{
  "hidden_size": 512,
  "num_attention_heads": 8,
  "rope_fraction": 1.0,
  "qk_norm": true,
  "bias": "none",
  "tie_word_embeddings": false,
  "init": "uniform",
  "init_std_o": 0.0,
  "learning_rate": 0.00487,
  "lr_mult_up": 0.686,
  "warmup_steps": 66,
  "schedule": "wsd",
  "decay_fraction": 0.853,
  "max_steps": 3011
}
Each number is 128 + 32 x the weight over the matrix's rms, rounded and kept within 0 to 255. Layers, rows and columns count from 0.

# layer 8 MLP gate, 1344x512, rms 0.11, rows 0-48, columns 0-63
[[132 144  57 105 192 107 206 161 156 185  94 136 114 136  93 101 123 157  89  64 109 112 104 128 109 152 123  69  83 130 144 120  67  89 141 106 155 125 165 153  54 103 131 106 114 116 121  89 128  90 154 133  90  97 225 108 171 110 100 108 144  76  86 132]
 [128  84  58 116 113  96 116 134 188 134 128 117 158 128 130 126 140 130 105 119 157  87 109 114 184 167 176 131  86 152 113 132 139 148 142 151 162  76 145 114 146 133 112 139 128 143 102 127 210 128 118 152 134 123  92  92 157  76  85 170  93 125 133 128]
 [139 137 210  92  97  85  89 170 136  79 129 118 142 221  92 133 163 136 119 135 155 135 141 161 123 102 136  86  87 117 105 152 129 174 118 153  83 127 139 159  56 110 150 166 117 144 154 169  95 121 102 149 138 135 139  72 110 128 160 129 108 180 150 157]
 [135 127 125 136 176 140 117 158 149  72 116 151  80 129 125 159 115 114 143 106 153 133 111 178 102 143 119  96 128 101 147 139 161 148 106 138 130 106  87 110 113 150 176 128  66 192 103 118 137 142 126  72 129 121 162 114 160 130 164 138  95 140  86 108]
 [ 76 119 136 148 123 199 156 131 110 144  68 155 126 112 108 115 117 137 115  82 111 119 118 142 197 118 114  87  96 133 129  98  53 142  44 149  92  56  98 183  40 140  97 148 177 138 107 183 170  83  80 124 100 199  71 111 117 103 127  83 174 121  91 107]
 [108 118 132 184 154 114 128 115 128 107 135 131 129 132 166 135 189  87  93 138  81 153 129 107 191 113 157 142 118 136  95 176 122 128 112 150 136  52 111 152 143  95 133 135 106 114  87 122 150 129 141 171 158 120  78  72 117 185 126 196 131 150  99 146]
 [182 185 140 140 109 118 143 111 126  81  94 149 149  86 159 170 129 115 205 151 141 130 172 114 152 135 152 101 123 167 148  71 107 132 132  98 129 131  94 148 123 142 111 158 140  68  94 111 167  52 116  81 117 141 153 148 126 134 179 106  87 177 104  99]
 [110 106 139 127 113 199 107 203 108 124 127 127 136 129 170 150  92  88  55 124  88 156 121 106 100 135 120 156 149 118 110 190 139  95 144  98 114 108 198 121 153  78 170  79 145 154 124 156 112  55 126 135  89 115 109 142 116 113 124 128 111 144  73 200]
 [ 80 139 165 124 143 142 166 133 100 136 139  76 114 190  94 158 130 133 121 124 130 115 112 193  98 151  52 136 130 134  73 118 113 142 135  86 118  98 114 127  91 116  88 170 114  58 111 119 128 145 106 132 158 143  92 149 135 106 157 117 107 135 153 166]
 [112 128 104  90 175 147 182  76 129 172  81 117 124 139  68 159 112 141 183 134 150  87 115  94 137 116  73 161 212 179 119 103  50 117 112 110  96 131 165 151 154 161 129 113 142 118  88  94 183 162 163 141 137 180  88 108  72 137 174 135 151 113 156 116]
 [114  98 174 124 190 132 162  81 128 167 161 100 124  83 125  97 175  84 110 152 145 144 135 184 136  91 143 122 151 111 147 111 116 129 109 129 103  78  99  82 139 209 113 127 128 125 114 128 161 156 130 122 144 161 116 109 121 113 147 111 150 178 150 134]
 [163 108 148 122 137 112 149 183  79 134 127 113 140 140 110 157 177 166 163 134 165 130 115 139 170 148 112 110 123 106 102 125  99 147 125  83  85  98 149 130  79 192 149 127 111 102 122 115 179  96  97 110 104  94 122 132  89 133 138 179 124 121 156  50]
 [114  94  77 146 132  19  94  87 107 177 114  96 125 148 221 118 150 163 115 127 124  99 182 134 121  75 130  80 150  97  83 151 158  65 159 122  95 139 110 127 145 113 160 189 109 126 102 130 148 131 140  86 102 110 181 160 164  85  65 116 133 180 125 189]
 [155  98 161  25 194 141 163 158 134  88 132 157 178 140 114  97 126 142  86 164 136 149 104 122  77 132 131 131 147 152 133 156 128 114 141 140 110 135 116 176 136 153 163  94  93  92  99 159 140 139  99 165  84 123  80 138 142 177 130 130  69 118 157 124]
 [150 159 138 108 148 120 120  97 169 166 122 121 101 151 135 117 156 138  97 125 109  71 114 100 143 159 123 123 196 189 182 119 155 170 147 187 207 118 188 148 160 136 125 121 149 150 166 115  97 135 135 124 122 146  86 166 114 149 190 108  90 110 134 170]
 [166 163 161 137 166 133 131 125 155 143  55 119 142 115 177 102 137 183 153 139 163  83 170 150 128 133 173 141 145 140 115 152 103 131  76 157 136  67 161  96 108  71  87 130  41  52  97 102  97 119 106 148  30 138 167 152 129 146 124  93 100 107  87 136]
 [148 131 118 136 150  80 136 150 117  96 158 130 143 113 104 152 142 152 124 125 154 168 148 158 141  93  87 145 143 123 194 133 110 167 116 128 131 137 120  94 135 119 171 125 150 139 144 143 166 115 170  99 121  95 119  51 136 105 116 132 157 111  84 138]
 [176  78 139 154 142 118 189 143 145 126 198 139 187 163 137 132 133 107 130 117 109  90 132 152 149  80 103 160 126 119 159 126 153 118 102 153 168  83 100 134 107 153 141 158 110 117 123 155 157 148 142 132 156 113 108 126 113  77 166 120  96 120 107 119]
 [105  99 154 125 137 100 121 102 101 135 164 148 163 155 133 138 129  88 114 163 134 118 154 111 157 166 112 120 119 119 114 118 128 100 177 138 112 167 120 109 163  89  89  98 112  92 135 157 149 141 120 150  84 141 129  85  98 119 127  77  93 151 162  98]
 [168 102 140 107  80 173 102 114  93 159 161 178  57 124 103 121 122  94 135 115 170 121 115  92 115  90 117 176 145 135 156  97 146  99 124 156 136 129 144 149 174  67 138 155 159 131 110 147 137  96 159  53  72  77 172 115 180 124 114 184  96 136  89  46]
 [144 133  42 203 157 150 170 157  83 143 163 176 168  74 127 166 133 140 146 150 189 156 152 132 145 169  98 137 113 126 194 152 167 159 113 148  90 125 127  72  95 107 133 144 140 189  66 117 150 151 134 131 141 114 121 116  46 109 133  98 113 137 163 135]
 [179  90 171 100 136 155  97 159 163 133 130 146  86 132 181 145 151 206 124  75 181 107 105 113 162 160 129  90 101 140  84  81 125 128 148  94 101 103 118 125  92 153 155 131 152  79 109  85 195 162 149  77 154 179 174 122 145  95 129 181 175 126 176 111]
 [102  73 178  74 151 120 155  88 183 175 104 133  91 129 122 127 124 105 156  94 149 123 168  88  72 176  99 167 149 178 140  91 141 134  82 114 164 142  91 135 131 110 175  70 108  68 146 110  98  99  83  57 172 120 106 158  37 124 115  93 145 152 146  53]
 [ 95 101 109  84  69 119  94  71 176 155 146 119 142 142  96 144 127 168 124  90  83 117 139 119 126 118  96 139 115 172 106  91  71 131 138  87 116 127 106 134 140  99 205 125 175 116 139  49 142 117  94 136 157 124 154 156 116 121 203 128 130 132 110 141]
 [148 153 116 181 107 100 136  89  67 158 109 128 137  45 161 128 101  82 140 153 130 124 144 147  78 168  39 137 173  99  99  88 120 169 101  90  87 180 143 140 134 139 142 198 154 114 167 132 166  98 159 115 111 153  60 185 107  71 112  96 116 129 161 164]
 [ 97  46 122 125 125  66  62 153 117 157 148 132 144 125 149 141 115 169 126 161  73 154 154 126 170 146 102 140 172 133 123 101  64  93 159 140 135 124 178 134 152  88  85 125 147 140 146 203 103  94 135 139  99  65 145 123  72  77  73 178  86  42 143 136]
 [ 95 133 133 131  70 118  95 188 148 145  90 110 109 153 121 129 132 193 122 104 120 156 153 183 108 104 108 151  98  97 131 149  99 178 135 171 114 118 158  92 161  82 110 142 123 173 139 106 102 134 122 120 135 129 183 102 132 158  86 148  83  96 144  89]
 [163 137 158 164 178  78 130 124 134 110 113  94 160  84 163  64 122  52 157 182 132  67 137  79  80 102 112 134 185 106  84 133 167 142 140 158 164  71  80 154  73 121 166 145  97 121 114 113  99 143 125  77  80 106 120 168 138  55 114 136 120 160 137 129]
 [109 124  87 152 115 139 113 166 141  74 133 153 126 153 113 133 159 124 114 106 136 116 137 161 100 188 110 102 194  87 158 119  74 147  96  99 155  47 141 142  96 162  50 159  82 196 111 116 123 138 109 126  61 120 130 105  99 178 139 133 143 167 135 136]
 [ 99 112 144 144 132 174 129 157 204 106 110 130 128 160 135 121 100 126 134 158 166 181  87  98 171 114 104 110 178 157  95 160 180 128  99  87 128 149 188  97 110 137 142 106 156  70 131 116 135  50 129 154 118 108 121  62  96 193 149 133 173 168 110 153]
 [128 184 107 135  98 140 120 178 174 166  76 133 166 138 148 103  65 119 150 110 140 104  91 156 104  98  93 238 136 116 105 117 177 160 111 116 141  80 115 146 121  74 106 172 129 122  67 163 174 118 127 133 127 110 160 119 145 100 122 127 133 107 172 148]
 [143 128 129 171  97  93 129  59  92 139 121 116 100  95  82 111 117 119 142 121 148 154 105 110 117 140 181 133  46 131 112  68 118 175 146 119 172 197 147 156  77 122 158 170 138 127 168 108 118 105 173  90 115  83  89 110 121 197 136 114 164  81 116 212]
 [137 111 150 116 176 106 150 160  80 155 132 118 124 192 136 126 177 140 100 152 166 161 121 187 145 156 121 186  99 148 162 170 110  89 133 171 127 116 130 117 179 186  46 137 139 140 153  72 135  36 170 126  97 190  88 164 160 131 162 107 110 165 139 112]
 [134 149 130 126 106 101 122 138  97 110 134 135 127 124 142 172 118 141 133 193 156 168 175 121 105 149 162 127 151 124 119 137 133  76 157 210 141 150 155 149  60 127  98 149 162 139 149 121  97 153 166 144 154 106 190 122 120 153 123 130 153 106  89 147]
 [131 148 204 176 132  89  98 144 140 155  95 110 158 133 124  89  65 117 163 134 100  29 149 149  99 145 132 160 101 124 104  86 128 127 143  99 113  75 127  98 119 162 127 145 123 152 164 143 173 143 129 143 119 114 151 139  93 143 105 133 104 135 109 161]
 [140 141  91 110 139 163 114  74 131 127  93  79 106 142  84 145 120 129 142 137 166 137 151 128 133 161 116 155 120 184 131 142 144 129 108 172  89 147 129 115 103 117 140 149  93 155 154 142 117 138 132 120 135 158 148  90 152 159 151 127  79 139 123 148]
 [188 145 105 154 182 117 160 120 137 155 173  93 119  92 112 153  44 126  86 108  71  91 128  95 156 124 105  56  77 122 217 128 127 147 154 152 170  89 166  76 117 135 145 146  77 208  58 133 142 145 109 147 118  91  95  94 177 135 125 109 158 114 115 137]
 [132 111 105 121 123 140 125 127 133 110  72 121 143 154  91 107 159 138 130 142 129 152 117 123  88 116 168 119  89 153 167 110  90 153 165 101 122 144  58 132 164 138 128 116 174 134 138 141 108 181  91 214 119 158 101 158 172 139 111 117 162 151 150 139]
 [114  97 124 102 224 148  94 146 151 120 130 101 104 152 154 115 184 113 123 195 126  30 143  93 144 100 119  86 110 168 108 175  94 179 189 127  88 134 130 125 152 110 137 183 120 108  88 131 106 157  87 136 142  89 191 124  88 155 110 114 113 122 127 161]
 [110  87 135 108  83 112 151 161 133 105 165  68 147 164 152 101 137 122 184  89 146 154  84  91 130 164  98 100  72 162 162  90 110 127 112 127 125 138  90  94 138 163 163 139 121 145  82 117 102 116 132 143 139 141 152  99 135 163 146 115 174 141 152 123]
 [100 128 134 182 129 146 128  82 112  67 113 127  91 125 126 177 148 131 181 152 137 130 141 171  82  95 169  89  50 103  81  79 114 152 109 171 123 166 162 204 164  34 109 146 171 127 102 121  76 147 113 174 127 115 124 125 128 161 171 107  82  98  59 123]
 [113 161 120 101 139 111 144 124 103 109 181 123 155 202 157 145 135 171  88 150 131  70  86 119 157 122  66 129 104 126 126  93 134 148 137 107 108 103 148 156 176 121 105 160  76 105 147 147 161 134 148 156 133 150 121 119 107  80  93 116 151 126 127  75]
 [156 132 133 130 146  77  87 108 118 130 115  91 104  95 116 143 107 160  86 128 139 109 108  84 149 136 184 101 132 111 165 119 160 132 128 103 163 101 136 131 124  96 119  92 107 117 132 119 164 116 132 151 136 144 136  84  77 121 129 152  99 142 143 104]
 [123 119 117 124 160 131  54 107  98 113 119 120 166 139 142 124 117  95 107 149 126 106 122  81 159  95  95  81 125 163 114 116 185 107  87 153 162 154 107 144 136 146 167 123  78 145 100 149 118 176 188 214  86 217 137 146  98  85 164 150 120  69 100 143]
 [161 192 173 121 183 118 115 133 185  53  99 156 151 165 169 104 184 139 120 180 120 175 138 174 101 158 101  91 153 121 100 133  97 149 169 125 148 170 152 148 127 165 101 121  67 125 136  47 143 130  73 142  94 134 116 147 138  80 142 139  84 142 138 132]
 [109  93 163 169 107 135 128 110 121 143  88  98 183 129 165 108 137 144 154 111 199 158  81 136 136 123 116 105 146 181 142 129 153  98  98 162 139  72  70 182 101 143 131 116 141 155 117  46 143 116 130  92 101 162 119 150 151 120 145 153 101 145 149 165]
 [122  91 151 129  80  95 144 102 146 141 169 132 115 170 133 187  91 120  91 129 126 185  75 115 132 174 125 134 140 159 171 130 170  83 105 111 136 106 131 106 118  88 161 138  99 175 159 117 129 128  90 131 137  99 176 129 149 158 122 124 113  90 155  96]
 [ 83 158 146 132  93 171 147 129  76 154 107  78 134 122 111 124 116 160 103 103 140 138 157 156  99 127 129 164 129 110  72 129 124  93 162 151 167  89 148 150 157 143  89 120 121  83  95 109 105 205  76 136  66  52 130 112 109 184 163 128 148 136 148 114]
 [143 128 168 136 136 161 114 135 106  74  92  87  96  86  92 130 117 100 137 138  80 107 105 136 168 124 114 125 109  83 111  94 124 178  91 118 115 131 124 160  60 145 153  88 112 138  58 165  91 126  72 147 110 130 114  69 119  75 166 171  87  95 112 156]]